config = dict(
    d_mlp=2048,
    norm_eps=1e-05,
    qk_norm=False,
    tie_embeddings=True,
    init_std_qkv=0.0184,
    init_std_o=0.00412,
    lr_head=0.00617,
    schedule='wsd',
    batch_tokens=131072,
    seq_len=1024,
    doc_mask=True,
    z_loss=0.0001,
)
Each number is 128 + 24 x the weight over its row's rms, rounded and kept within 0 to 255. Layers, rows and columns count from 0. Numbers have three digits each. The size before them is the row's rms in percent of the matrix's.

# down: layer 4 MLP down (transposed), 2048x512, rms 0.0484, rows 1986-2038, columns 128-255
# up: layer 4 MLP up, 2048x512, rms 0.0501, rows 1987-2038, columns 128-255
down1986 109:134092141125123091122116166139129103213143113118138126110120143128123123136176118147147139134125144164111141154149112131123140155123101117130125149132083135129134090121056145098132140127138103110126092124112124109131126116097150121179124137134082152110109139113120180088120130139134120125166119116138145103088118093119091152130118118099113118111133126144101116141146169152153150152130
up1987 104:095130123114110144115135098122146099114149125174116170167150123123070134130120128109146123139117081110126157113161160121161079155139112154145140107145148200134131141057097126135114133143149100147143151163126112131138099108136138160090096111148128102151122098109109081132125141140165131143168144105134149109118118132112111126083120067082125131125120118101150130189156131137152130101146
down1987 094:124094125131127125154101094081137155127097113115143123081125135159126143114143103090154128169083126118087130130152127131136123107141131125155081102123126123097118104141166139103109140119119133117112120093128149170143140133131130133142107172172141125137104091150129106134156173084093129129135098140130100089168174134142160143124139101163142179159103109158134143130086108118140116152153
up1988 096:146151157137148100126143087154111052143153078112135088139112114128136139153104179169088104132115152156172136106112153100124054166099172145135119131129168135120127112127119139080167165150119140173082124161165158131124146156131138121102103127128136095096161122130135128107153161126114141149129159133160147117135141151161181142139097139095133121118089156136101112137112130125126125126104
down1988 102:120106121081138125161117173095152155133134130140137162118095099147123111143161100128126143150161163085130136055171117142160175081119136160092132134160141073148124134087116150162127140097129129098124127098108162117119123131125113138145159136163134172146120108135125145096100098115152111110150105101154148115138139126137126139169124134135149122153166129120147098108156098108134096133160
up1989 103:121146112139133126121108110131105131099138102122111130142131155129123115113128126097143141101148125097123108110115101115134112133095162128152109121132130099137125146119139102139123147150099089116134122143137144117149084106124114149126127145134142145165127161156143100129135191119146121141167139122134168128130076127140095151146153104121141133119133136151128157119132163128100109170142
down1989 098:101105135137084114161112097111154157108132080144135135137083147092136222130121111086105128132124142084116148143105124124152105117129142180130137130107130119145093111136122098129109178125099096120158108110103128130144138088139097137134182094076105182089104157123099154149128123166151138131132152120175153126126135134104120151134127156133134095125124110125129129130107137092145135098120
up1990 111:122108156138163126173175103154126097135126085131124122102115156148106099137165095101170134093077148155100167091092118114125076115108130134145130064142150107102141142113166132153192123140079106141130161145142085135092119155090118149152129119124136099097113118129111156094151153140138116136136107124099119108156121110180108114114119083126115104114103118112172100122052186148107147164133
down1990 122:137155124063092104123161130103141130107160126129152111152160146134116117119099137161103112117134096159072122130114135107147129154145135153151139150146101097121142135150100103122156147128129078140098145084131090154129119157162177173137119119128141093101125133128113110140147175104167153101113070146152117127109117122088086119105155125145099141147171135130150130125119096110115161100160
up1991 102:087108118083160118105089145128159095111129142158130091112140080123161118081108146124099120177141152146080095123136097124110054125131127125144135138136128141112150111113153156080137135084113122106120145183121134124140122112115111156146079143124114147148129107156133116099139177146164130107108105123091125136131126129127184069118125145100156118129115131161147124126112101162122123109114
down1991 114:173141126125138125168160124122107155138112113146137135145121118130127138147111099162129137107125130086130150141101129120131160156147130136123138140105136120129143143132083131166105146196167137141111077107140128142115088142148172092110137080151135115134115133099108145121115092074089124163142131092141139135103108120133065158152107103120152123146134183098163136139146137105098158104107
up1992 101:132100101131133124129106125111162151150130122133094116159121153111111117154123142125133117144120138097106108115117126160146092110109093138138101094084131174155147050147161115117130158113086156158141126136129167116132176156093149092090145128101170122129112092148092148055112118134123134123121189132142118115121119127147127127107118114105119148116156106144108109124121163099129119160083
down1992 095:095141128140159135114111083131137106097139153110106111112144119199159131150110089085152137146132099139115114097140165116122120121097158135109126135110115110144121154111079137125116100108169152125115141133137164134178106125159131179115104109123119129101138166097121137106163130129129123123131139113077070178120170094104142132134127132138144084135098149141113158144128098129148149094076
up1993 115:066155124091128122142127133153125141070129133144168111137124074165153138116124107134165114170142107129094136112150122125148141155148090097100120131143136126122131099106146155121190140125138084096113122083136141117151099142113111114099096225168105107093119115112130097139095115158138127140136135167117144100131101141110161150123114089124131145136092126147141119130150104135127156129107
down1993 112:102128125115165150126147112139154103112113136152158134136088121072144150108075176130137112116116147135141133127169119116134160174135134151134146111150146092108148132113137145118159121179116139136144100137138110121120119180135117101110113157078133130143124141148133142117111165084152099144107114136078114119142148127179182143134125137130102142120125149140131106156145114081114158140105
up1994 088:105114148149086151106135147115115086142185149122168127149122123133125139097182114088096119163122183104083142156138129125123117151106116165167149107142185122124144124136130098084126134133127125124123128169147111168159143089105109113143101149162108144090118102173149114160132105172124099133133118149138133149165150147145136089100136111144137132139107124114084132141065084146103129130126
down1994 098:130153097109134115133114105151132163116152118157116103115091094141172104112087177143112084082103152138125128094093156091081165099134123144125087125108087125158137107085157134117145148092124133111135104112095145123104141142160131091113131114153158134111122157134122104103170141092119133111123126131085114121102119132105134128128130118136106093139113154163167098126178125117146112084114
up1995 104:155077168124120111109141131108085140077123097143113146100142135116164097147123119150109130120101121134131154124144116143117118173118099109147138126122163126129150072126126150100138175182116137146096110128096120162131095139068124167153128140125095135133141126177088122115128160135132068133148179154145146113112100154126167142121143158152120116142103120163134128116125092103131104123125
down1995 104:130123139118144172093091131143173118141138163134158095093121112130122130134094124107167117146158121170146112121124141153133116130162127135114084130104129117047104112091121137148120093126061152128164151143086149125117164152107101157124117116142076146134120110164122099118130162156098137139114133155139137104164154155112159114094098144105144117107123132108149102110118144146126160117107
up1996 089:077098119131164125125134098114179139133132133141138147111096113128101095126146105117144178147133133106120116122169120149154084120099149128131127116148124187118166153157174160175124108110110110117209150102111126149148085165121156138193090168134165125173118131126102102138120129138133096139165157086116122127156121131109128147134122127174096136135163136100154129170124146104163177145113
down1996 088:168156177138113129110148086105119136135148103102118155109121114089165146155123113155122105095126102149113117091109148133082126156134127129112133109151110089122104118146134103100117131147138091189093107162119152133098127137139158144129102114212134154139164098133152112152147090132123113122175172120145104118110104121167122165109154162145151109148107087148149143110098107127175131145133
up1997 104:142084126122142133106171085140118100140132130160087123147110177084082177168117139113123125159151109129136158103134154085096170111090135187146128139116126062139157135177121142139105132097132110131125120110101113111110088144106103127157130134121125137149167118126101127161095138120124098135124117107124112130145159120161090143157166104156131158080150104127114134083109121111123117124099
down1997 096:091146114137058138165127124123124163143100121098150131151151124173114092110108076097122143150080073112111165125144094148129110149116078167121158075183145163115095107130115180164148165095088130141099127153150150159108158094113129130118150075158132173128113125164133113135138136096133159093127137146131119126121136149109151128107163128140119137111132165151165143161141141136119119144101
up1998 091:165156145116132127148128172155141149111153121119139137140120153146150106098132127150117122081118118108122119134127082117180110135113155113105115103134158108138146109105142145096095134128107147104096148203123089110129116156125152111115121146118144118108161175091125188134084128130149081128115108158074171180123103179101119139149149126097107127127113110106148118139164182076122150122077
down1998 098:124110145107164115100091098120136157115130122120081119107087101127137102164090129103117133150088143131134115109101134114118116141179139101163114105121152130106104103101169108089107107171136120107121111134130135105136098103110188152111102121120165081131151126130105147113114141085112108136171112133135161102124155131177122180116073091115136123123134133121096086124149142138128099150140
up1999 101:143117118097111104145132132113127145116117129119136110107149091128140120091100126125122120100130160085112101164087109144121111110151122144138174137090139103187130125153107101094111122150137131152109063105154186143116154133120101156146116137119133110131111114095119116175139133145139140121151132115098066137139130122113087123100076184189110119158115134102169138102107130154164134064135
down1999 092:132116159115170156152128103135102151074114083085102139109115116118121113151123107138121150118100169135122141144110118117106150087106144154118138187135141092152140134114098112145118132126169073147118114150148121089114125058106125148145096098141119128140134143137133098124134102066088159147111156120161128132151118127096130110134153148141127120139108145102099131105109100127157131145152
up2000 090:129134145138128136108102132099176121125108114141112095121110104059137135132203141105130175131129113140135142107146117121131154120193156099100144094161122138127165138152123131118118145174135122110122131138145176154123133131190137139140132132188138122129129136120130145144117127160086151131123119086140163136143116138125107142136140069146096134137111127134136169129113130120121108118106
down2000 096:119131161117158125116093130101096120141111156088159176136185124117119181126107128113129150160189185161087162122140127120129075109117135138158168091135109116128157150148117141165122127120105142106107114133117112149151121113114139124115112158128123148162127118101174096145123103196119135091099114171138157102136136113101114104141130155115170118125163127097122099088115104093180120150101
up2001 091:147140132083112119151117120144093132135106157140081154106113118124119125079155097117168121170137085134096116172159126144129126174148146115116121103062118140142104112143135114077095123148144155142159126134150078148113104101126117101151159112139100143188134096095131141136107123088120157102121149109109089111134072129097135145085130138148145119137142125131128122123109096100122123101152
down2001 089:134124155108139171164113162130144158107124125127132150098144130126091126123083133130174106122125122155128152125122114092116096147155125101125165113135124088164080113141143160085122108149136135136115109153123141148128127137099139143135138129121107113141139148117125158155160147191131107145133182126089151116141125145091091147117117102162178137110190111115163126086140155128134150117133
up2002 102:104156130149140118108170099066142126112150131108156123135142169124134117126153140152135160122103114153112115150150118131160121100112107161142116071120127148155114178124142160134185173124102112128109150099160146139157112163151151168100158099135136134130103096142146104146119163162148129138149119162149116119114172127154093144118082058130134166163141080096161103107132137162149129144129
down2002 110:145123109112136166152149184099115124141149168077131142086169120123134106092111148166107129131155125100125132119150162135127142107126130133170168146167156110131156119127098107184147083121148124084112149139095104114128125115118132067136103131071102136086139142086098127124134113135111158113066130124089101132126143159135118111141123138137114134093136127128115121118148116132132148152126
up2003 110:111128160154111128171127115157116116175106118171119157167152135145104158117112095158144133111169115129100129119050101162100148119135133112152096150149197164155139144078099155127123164133097160164135127128117178085143133133167125173146112151132121158117138143177116142120092142148138143092125163122108072181149071123148129134123126128164148134139136142133121110108146134122112092199129
down2003 100:121137080131132146117126110098109125132122096107113116159132136119150122108118114132098101134137165148124149137167132137109110128116126120103103136071100084144121146110108152167145097141170161072089136113104135173125134140112088144140147146139125130133142158164157172102122145120131100106154133151106118135151127137115149160139086118124149125178151094136139122119091156140160150129112
up2004 114:159126136141131135157152162079141144138141167162131168165128128082149160132127116112146132098118083167141113071162160134091092138139131087117097122142122117091117104119106130075143123150134173142133135158137103119127163142131111100146109132103116143129134132089127124096140152090136146152091100144168115095068152137159112104116121077136151134116138152090122108130144127100103113130121
down2004 107:143146137123113152138117144112141122130101141155156134106148137169084109139132152148125126134099106132136139115159094141116095139156125126099113163129145145076145125113120134139163127150107142129124140115124076137122170119124078106136140121130109095133145118125148107137067160114174109135103098129149114124076180098116145129142137114145129117183066123135114130097128072135133124143121
up2005 107:162167113142132108110122139111153102101129150149104132145098115193124117146175132137131144137145141117113138093156106131154154093128109113061137185112146103123134079134144124096129107097098143124128143113155153108159099091177082130103131127160150097162148120110071136158149168165121131079140103133110107108135134174120126142131130152120141131112163143091124136136139130170109156154148
down2005 109:127126112119092149069103197159139125136130114137162106155120134102148125105145141149099179127114122125127127159158123100117079126116178141163128139121107150143124143140157139107102121105174116101171134125203131071108122153117114137158167123136138161116086094141087123146098114123074088143134171107135125136147129132099103108141149128120138120109160136126138124132135135143135091161115
up2006 093:141130151122150151118137067119152138092126110154126112144173148078127158152177111122120162150125112117090110106141088119135145175154138083130142109129137134147117137112136164116117152152140173152117043127117130166139106126114159127133109149085137136130101159152108161124132087120117133144079166136098069111164138184132182122143094141100152181108101159120125122117159111154113117079108
down2006 098:111138149148142138125140188143089089119123142120113112110124099081139118140103152146158104091126120109102171135133149115145116107160085155116130136111114147108134160114136167151102140108106118119154138109141148135114151139127111107121118150121146080122129135132084147176093146112097163130149119119118099094102104130135132123092112122143102077101130090095116147126128137134134095143120
up2007 106:078108111126147118162111163132131161125136164136156136137127144130133090129136138160147120156127146128113145140146113141121135113143093117107087126112134085157130115122127115116137090160127142130122081150153123158110151138172152100121131148151108114187137091142131111151148171149133125113144136136095124132069110101156115110112112106078162127137136114114171134138143106106128158139174
down2007 093:120138116156147091147139147184132120110151142106104137128125168134124165099145142133099109099077129129132111130143117140160156125120148133099134099162101123120141145109118183105139168114125144107129121147164133157111135118128118124110141147120129114132096120144131144161159132129115131104099131169064159158112134145132131102141127109119179152120170094094129107135143082127170161148132
up2008 097:123146122125126119122152101089125137116104172104078148121153125077109109176133125165143133149138116182147128185143137102100126176130172114110158107138147162157097171164155132107110130147133177115098115125155137124103121089117143150173138109146107089164155110118152158114118141160164086119148112115113121084110131186090135142106137133130114104131136126130181125122115125113134083113149
down2008 098:106118145098128131136127171134126116106139165142114152126115117164161124088144142127101107104136132136111122103167117108153121134135191134119159154104115153144140126131123130128092110138094159117109096133134138127151123101101164171133139116106131150085163132137146107135144142146136144135106089163135139129167126146101119160119184166163133136126119121067168125084123129142117158098144
up2009 101:101120108103161158084103138135130125075135133138151085085137121151147091133133105127123129114123109188163153118132133142120123129099170067122093148161129167100151164085139114142111155132152131132101135103114102140163128104086135134141151129100128169073092131183132120148144125134150117153124146163136164096080135123172151173116140136146060100132131140107132165095127126128135116095139
down2009 094:146134148151075128119106103100103122104140143140120107149120113147086109147157146104112121163136127142111125095158144103099144107098122139152136153100141139138120155109127129070131147134140159164149185137143138158064113135170141136148088138163149126117139145138142141121104130148131107141149083131106096150075126124127139123093111146135151128103118094117130116148150154112122133136112
up2010 102:117147138138141100138163134118122145150151132145142144138134111139122143084116163115092109113109132146134114135163125094138140168101120093119119158117147121136125118105149132138139087085153132139119099135131137123131083149112100118146104095109088166095136110113100144123134136074146131154113175151113114127131152110141117132133159139074130124136093147149072118163139096117130129108075
down2010 104:089145089158107139177134149114138113133141139086135116100129110115174118092113155138100106117163172132122096145091124156141131111093107147106143130108147098127145123108136121134131103125134136127116114103114098167150092154157135117130167112119152142120129142155149145117155139169121147089138121146109188134121127121132134143094116161096111141102129142123126139103127180137143149108142
up2011 101:079117141141118101182081157105131135143147103121125128107139126123083139121140141117093151122147127116095127101113107163112157116144126135152101128099126090164143124092115149125087112133143169158149170112115153134086117115167138135149162124128149144123114153095140138137095147174173150140117141117083170121153139115115148106125138116184109115126135151039146101131121116165135099141112
down2011 092:146140108122119139124141093111129102161156171126076128150133116113122100093137124122165111143090144125142153116117132122107089096158147120113132112098184128109126129176105091111132124127152108128134110134119072117079122157126112143137146103129132122133191137144114134137105152143115150129085115140105110131113105149153131147102121129110105170129118117155130145122128161081106090149119
up2012 115:128144109113097147120100144122150117157109149115118113115091110096131097102161085136139120142115115149105115119140091125124130122129164116116122116138157129135133163133132040099176108121130147103134141123111127103128105165147087089151105149177117126129140094146130178167103174132101133153145117150087106134080100108160107145141156076094128138156116124123125084131143151164111107131105
down2012 108:113081117126133140165106113114124161151121126156116078128173181072149130167099131089164103146093134178128146130122136104174096088134148153151088178137118134153101166145157132090163103092151142045153152123083137123111137124148150125141121121140124127129081122111128126146127137122100136156129124126115119120138131134123115122172132113104105132124147132115088124111148134147122080167101
up2013 106:152129111123140129100104161173159124140107121141121130106115128119140126127055078126089114110154102115126095103131125148154130122143222149123144105134112151136130130147128142107178139114159156105149121148096146118161094134115114142097121115127168107159134135110127131115105138105090144160132188123124098106168087111116161117130129080138133125105144186129115126181124101138103085103105
down2013 100:095148146144113141107145084115140085143107138141104170123152118132177120153125097113119155137138125120135139155116123099110084056147115116127104121112096179134135143133151168136131155076129134132101126125114134147147173112082135151140160168135161103126132104085096135104177142153150127062151057138121134116120130104127088133145175108126109088130139118126141123097140125137140085184145
up2014 111:131145115122136158141108139129116089140123081111143112119081113128102105130108130136128132137101170145156067124167137104140133115158121137132130146114076138165122139139137104123165141176129148143077134105130164120120137100168132152143125089145171100154154144163123150107096209049089135127160140109128119140116126135117098155108132086142113194142125119121162163146121111169144138120171
down2014 098:093080138125140135136089106088096144117083131108124155084155097161115117131108129103137178145100111131107136099116133120133159150134123109154162138128178124165072147192117106123100124140162126127112073139111092121115125123162125154141151135123113164150113154123146063148097114148127145144142153125129084137126121125116136165174147157130126148136151152159063168148133094158174121139208
up2015 090:179143088111129150166123120090105148119136126169160144128153122129095099133080124122076106140115141112126123109149095125089126115123104147145158130107136114099139164093140137097099117126146132143155134170161161181152122145147108108109155130116162087110135139180117128140067160127119140104118133094119105115128128114128136154111134149111151126133081126114093155160148152140119127156153
down2015 094:120135122136154130118151133130150109150143124140129100152149089128140154156136080160153170109128109146091147181128158119161145130107178170109173133116152112164140157155108119122132122127102071142159159131120091098126146128117148116121105166145079139117144125103102124122148160117103137159102111134095144118126114146143134129138109152105090129152153116131149160111122100105155103150123
up2016 090:139135140154142137163139114138120060179101132162108126127129147076123141147111172141150095125153104155149111101130122119099102099136143100143138127148099094084143146145147157102114150113133103133153112116108146125126117169083074096149110141138126144115126157121114138106137138129091141105142131158093138144129142125139147122116084147125127136105157114143116101133123159189130139119138
down2016 129:127156093141144165097176116123156149088120134069089132134119122135110130092177072130120155124113172134090128155124115160124104162073092137110120122114142121145091109129117126155151131155094133116161133166150127149154113084140169130115127135147089100134135097102132117118164133099174133147107122109167149098122097085144107135134135142136105134132129105118115151138145102072104125102149
up2017 099:105134120139147140130140096116102129064106166128167130122139083114140185139127113095113116133142099100177119083145123116136109115119120116125144115121152138127094152089161145086121124124122155106086101101148126127104129137133138108116136113125134150153165152125122152116130121063135164150141100126134136085176162098175092196170143100094106081128104146117126136092111152105130131152103
down2017 092:157171112103111117175147106118137141115152105144099138145149106104129123110147121122120152112100137106136087184068126139113114130100164127146117123086128154168134184136131089166158122128096143149129142123114090113100126123129124116079120135177120134134101127115123095144144144105134142109175134155130141159081145123146146106144110099104114118171146164079128090111140154119132136108139
up2018 097:122130135140126132091145162164132129132128147137157129172116142134110085169149136163134147116098082135114119128093146126128125119113177126118085126129128150136087150109142132114147137128079181100140157127121160138089119152142144171121095133093146079151108137114136124151099141124143122104112123094140104139121135112149159086121143123139133165172164077116152085172121133088112118077119
down2018 098:128113123098142154130122108081165134102118144145158102113157150127104095115099142136163112135155155162102138132153118172147153097139102151169133148119164067152114113132104138154117113130113147168110129114163103132116141081093149166123140080131116106128122118160106099107119136151165144124099151142186158105133136122142094127112126116157127127158146136115121153111129128133137137140143
up2019 101:143158092109115104129115133162145078154119132126198077136146136134119108114137124108118161111146134178108146136128095127114155171157076157118160105132125118123153150089143150099158121130146100128148113111134173150170116127144165082149112122193147129098124155150131107122147142151137129177114124131160111125117175137078131121122151064128109129113127147142137137126129156115139161085153
down2019 096:070121118095107093136139130154185111139182095134145101153139135110150133124152150099112115108120126122129099114128142112113120110129132114142119129155120155152119152127141133158140163128115158169132156116122165133131102125145151137168116163182116159122122121106120133141128155125111131086142120137134147142114158076115135117108082144137112141156090127125131106098147146167127143101123
up2020 100:145099100104129112153142128131139105114100198115128119131131102135105134098163156137126139092104084162138128129090118126126084129132110123129145142082138115129110138126137149133127124142135142189129132111131117132137075116118127087126144171105142102114115125163072134088166164148130123150121118120095127115151155128139148138130137105139097126120118127141116163157063118135128150154146
down2020 094:113130125145139144144104096137111109127168112118095155140133133174129094145120127121115167118119129064111113171155144171136149147124136109145112122081129138100159157078121109136157079151075110132150123165140204123188154169152080097103127119114135141155128138108099093139083111162114065142138107167124156152122123146125155126151097121139173147162096179132151138181119171115130142140109
up2021 085:129083150134133122143103096137103114130140132162105113102137150123104131106157118155106133110094150116141136101129074114063133158139139116104085121157119135141171153129122138114147178114108121164171145122155121121145117132127146173123144146140112173113115111150139159155136168076127138133158112123146099104156161149129102128104141124128146120126163159124112099191132122078145128138127
down2021 087:157124149148111120104133137106126092135158119127116143115146147098126108136147161130150116126122112104153097117075089104080117101097121131127133158135184098113146081129088086144142097165144174135108087169127178151165073147139107160080134084145065127121107156143118107137112156134099094103077134130101134174098143132120150159117117152126148129135081133114121137148108112180106158143152
up2022 099:158105116156090149132159093121119086130134140126089131136122108116108119163125166093055119132101124130100135109111098142123137160082124147129130124148126165101154148131128138095124084155096131163090116156066139147155121123155122154118143124153137109129135128093125136109127073189118109179170132132118160136149136125137155140152128127108143153178121117106195130107150126116116127154123
down2022 093:108099122128140112144107132130178146101118144128139108099132127126097139148143074135147162146156130106121141106116159139150129113116131147152081110093152142154174168163129123088124135130145140122111128161119099078118165119138107135116106093157099117136148128177136139138099133137103113064122101162132136085117122102122101125119150154130135141176095153084153099153100163143171120098120
up2023 086:155129123139150122144096106138147123150141132120083113165119150155125063111101158142130125108079127091146140118152158157120138093147128094147109172101156082114105153154121164081109122099164152138137148092112102104131155097098140120129141141112121149162128136168129175145115142140154088163105115155121137136111119115164156105105124110100110161135160107129182170166152143131136104137107
down2023 088:079158185163121155132149135115135129133142159138141143139131106131120138157117112139114101143129132120146154096129079140163135082129113150105087126149124154166136111097148094143102137100112151124126092154178099132134111104112123103091084116126076099118118102139159136098145124136117106146154131101164125123148145146121096145127148128146105127074118110164132130116117094097134136149107
up2024 089:111112159158109129113106125118131139088145146101102130111164135099092123147157150151103084139129133174103131139088136122135128108137143152148144122150161152118096142107165112187170180117123165107140119104129078145168174142117127105132124116118147129102170135109110155131131109141132099115115137115105147116128152120134146150143122109117123151108159141137118118148133172151122134127152
down2024 092:141144130106136171157152159120121106116130163117089111152096114126159134152130124136141118107103136136169102113122133130101115127164107108141089126116139123099131103155153163121134138148124157136114128134161153167102117108140103133081112172129105163155109131129142127149127098132131134145112130107190102154120172122162136131143115088132129138133118128164118156046078140092152158143124
up2025 101:123102097123149119134113119123146086091116081139117147111146126111140114132165120107172171129118131141097120153151104111115116106139126118099083114073161165130129109101130100153145124112134113104076134153115142125123145175132139150137135137139108101160126126151129106118116142136119097134169129111141128131122081137134131136129094086103164166188130050108123122101101119106097138132144
down2025 102:110140136147130105136127095134132095133116164080140134186118111141134101152142138128124139099142097104136083143096087126097094142069182105138122120092109111127124088142117163118140155152108115128111077106130161127134120099180124140166126129142110130161183133085179123115132168125148131171151156151131103144133179119127115172099148114138132132092149112097102124129139112105155102134116
up2026 093:187131137122141134115103149115162096169085102116100162131170152118090148143109118175193176132125112103163091109098142121098119116133156103137144140163132120113129128168130109131099114143132107103165134099184111128130140165143112129089125158133131132158084141106133116086115192096082108105137133150112172115088130152166134135096106170159145124106129160116122091145111076120087124110135
down2026 092:160111119148105146130154112152127188143160114102129150096131162106099163125099161109138118129088118127088088058136062130111093101104099143132146135115156075143120105111114095139116148137158151149109152141148137102125149126156131079121165118147162133146126148117178110163146139142134118078095149128095139129063115139142111136131148136130141135147118117114132151139119087145171164155128
up2027 098:126096097087088122140115182141133146123166121141138129137134139118093105172116175106149145141096109112101125117132120122176095132124145148149141116143139124109120126150133094124137124119121108139131131156117137164127105102196131177129112143103129110160117143092069135144151111128141102121142155121164107130141121105183112162150120139125113114147127156125119117109118102145126162102149
down2027 092:123175125165126109125158106128166110099091125129123145132100130151108152162119136134100122126128119089130127122166139168126127146128155101140127159127113166106171123137155143141143120132136181088089130157095114107121126154112140097155124119085087102108117104119120119159115139152110098131140101096109144095181133181105133112095109130123108142114134120157127130129147109126139152125124
up2028 097:143130142155114070120124098103166120130137127155140122134160175134128124089141150143119109113136136120128122139155117135112119107129123119128121144139120173158133106109113189093110122124100144152116101098111104144156171109105173122122127105183092104132127137106132118142110101128146127097154093147113123134122150159152140153116168133139086134123163158125117121108139115112097130116134
down2028 111:105128130098172120087117122141140132105152123119125111125103113140101104129122142130121146125138124155123151076163138160099124092100093118125089146107137154142124142115124138094147143153137123156151172117137161132108101110128157162122127191123121094118139093170130121125139113100152120146140106134114092146137099152173196126111119109110097111145131147137090131148131135114096074103100
up2029 098:129128064137114129147152112131139150147102113151142099113134106122102127082127099104156160117114109166116149094127105150175184136127152084151151129156126157150080126124109150109110126142094149119138146100118092143162124137145134139120088134104112143093154121156130174132145106088114198147161118094137110145150180167147125117086129155103190120138152133122151122114115103161123106143127
down2029 096:092138145119113113121115126081099131134145115182128100109108094134125123148128129110161119139147131164087103119082092150099142149108110146111071134125133105094120113158106160108115123117160134163126184088099166100152115112097075111096126121142102103138141176105116159121152135136112109106111126118120115151117133092076114150161088114099134129133114142112143119150134157159140120169085
up2030 094:111145118169118130128124126129119135120114154123144128125128113113132123123130125125117127101138144157106098108137112146124117137144139144084151109140137107114103100138141098107184192147157146127102144154152111144137070114142114138132111173161108153130087159132118120186134107077130148158127113152109124178117103146158118143169119151118108107166142158135137126118137142167073112148126
down2030 113:129135148126138145102143096103141139134164113112087126167165122130100159120121143064120089117127100110123132123127088150120079157101126187135120145135139196092126169158086102106126119128129104127172105118131099144117125132080135139085158103135089104146144112110158091096108104150129121094090121142147174120109139107138132136092123183111179131100103136109117125143144139093131109119135
up2031 104:099145087090124132134089082142125112131135145124133135142102128092120129123123109103130100124160153168153119123150172139151151123124113100166130126083101112121110110125108140132133130125093095122154088143113166096132140176106109169156109172120140136129172116141138139139127114160123115117145148122086167126112118082157123119173113154104109124135154098116113118137111125150159147127110
down2031 097:142089062155158146104108114153157107126108121181135112162117085151105143132119117117100136116114124138142126142106131136116113170127097162175162090098123115108073139122104111105148129109109125145125128189112156171127137099149149146144147139123151123119137094152148118100185114127125131108107174127163132083085130127145186138086131138137102099117148114075098176129094116149121131137158
up2032 084:148076134155166116147121091115133151161123118150131137134108167110087129131113136166133114178127138127165092132142093113154177104111179107129118148142118111143148101137125151097117088081149091180144124166150079109143148117116193083110143154169096125095105119140087155129078138105145148151113118116113162121166097094130126083144114134080124117126180139116142104157104133134122166108164
down2032 092:127135110145121114120136129174132196165140131125133105117172153114128184138093123117193135123098131113142125103126119108149148137115144140136064100143167127150114081077157135149136107141129138141134132148132109124106139151171168081136086177125157149168115112098091141128144159125132107148083148124125144110160129117156096161139178170144118152126141114068136123092135103127131106147116
up2033 094:092151119123154114175114172139140133133112098141139120118128121174111140101122128174129135102135152123161134150175170103109117163116137118131123108152153152185142151139091128125143143122129088126149122131098117126158126116121148143118189135115139143134121099126180151116107133160075130130130130091171103127146139104096129167143147122106109136175117051094104127121129111077120134121137
down2033 098:099116129116162123097121119109106102131111138185103162141110137083098112128152126151124077147107122153136147118135168112084128168101119166158089101156099096104097131092138151097112088107135142146163085108115162138120096118153095114152120112155130101121084119129158105140145125144180076122120165132105146110136134114152138101148121138126143166122120116142147169163125136166099129124121
up2034 114:105124104114092134148137160108097133084096134134070115100153102102118098179120085141157117092124087098139108135119133183156144137158073151122123111129116154097137098113092113080162110123113103148111113142107159158140174148146086088124147179156157097103114098141145083122126131167152128172133082157145137153148140099163137137130145121084154114165108160178101138113107122108090126133122
down2034 110:108110113178082139136115121134134122126137108159101126135137132116100096116100150148122133170100148101122101153120158124149168141109172133140108107112154092159109115110117134098090099143120132133145125106102122122099107131108163110093150171141156133100106123137125127172090098133141129144154106108111101139128163108108172115060120101150151165162101089115165134094125107145140083158151
up2035 107:101138154098106113126129140149081158098136125127127133121099134088137171148149145099142139074141140103117100091116104166142100159092148105127088115122156127145140132141159136107177076145146129123111140128146112123121083149109093154167147170113105115106145152107178155132100111112158133150138097115129147117167152127140147103090088112136161120170159129093140140157142139114109132163163
down2035 111:150136105113120133124168117135171093139128092177132121130144140115146180090139140111113165110126075086092158185090157111087149140099110140120093128185127137096116131126112116164121133151119102109129151122175095111131124170113092096134147166099097099149108124085104126161148117139148102139142099085141094128158126142161130156109118157101149129155177154088162103143109102115143129152115
up2036 110:124130123110105114135126161149146106145125144085142133144145115120106102159146110150114138098134078119097119127109175138127172160146088134114084118146152097162080101130094139105110111128151138158125137123104154127092141137150138113122150168092151139108169119093101132101116143135134122197154116143121078082125124122155141145165115104129116104128082147142122087117119142141125113097125
down2036 103:131130085147127137138122108146144131125128104129109162143087115151136130135128129119134112144133141137142119118062093143136111158116170126069125163127133132115160119131144099144116122140137170108082125159132144107135106104084120146143122083129121163140129149130149134133138115152071133116119153106153157128171124141175125115152124163138112119120112157117129144118142095106117164120132
up2037 096:109108096108162071144127154123130104139142146084187094140103113137100129111145100096104143103082136135113111132122150083126129169148118122142127122143118139111163126106130119104103112149123107139163127133125131094110118121164135128156118131122103096133102105140101122125125170145137139148137121120112150159146141171129148095121163169142135162116144178150125159107108150118124118149135
down2037 093:141134133121166127126112137142089119153138132118128156147141110097160139118107168136093120186137100126132112160131148148147149161114174112126142129096111114087103114129119167160147150118162126152114119138138145120149077067084152153134159120115129100131128122072126112118152163106118157179157151145142180130176125177152116113149116163142089121139162113127119151143140090127125105138132
up2038 098:118148126102134093112080092080122126084125112146148078106113132137166115157172095117145119163109167131165116160164130172107147134139179135098151122115157129097124113146153173082099126127184161131101130126135116139101154108102143099153131100159154135157125175112150099107111151170149150114124119136137175185118137155146143139164096121132141128095098116101127130139145169115089138126107
down2038 094:148112123135123134121126153155131102119129082080153148131107133122076113132113152170101120111177162120150125108121120133133090105141106155137129159143102150068122096114152115143107126111188123107150146170160126049145120159159139117138124119140145139115189115111085104118139126119136104168113157157160104122161108142172122123141099133126101117146130104126140111109110113100121136137096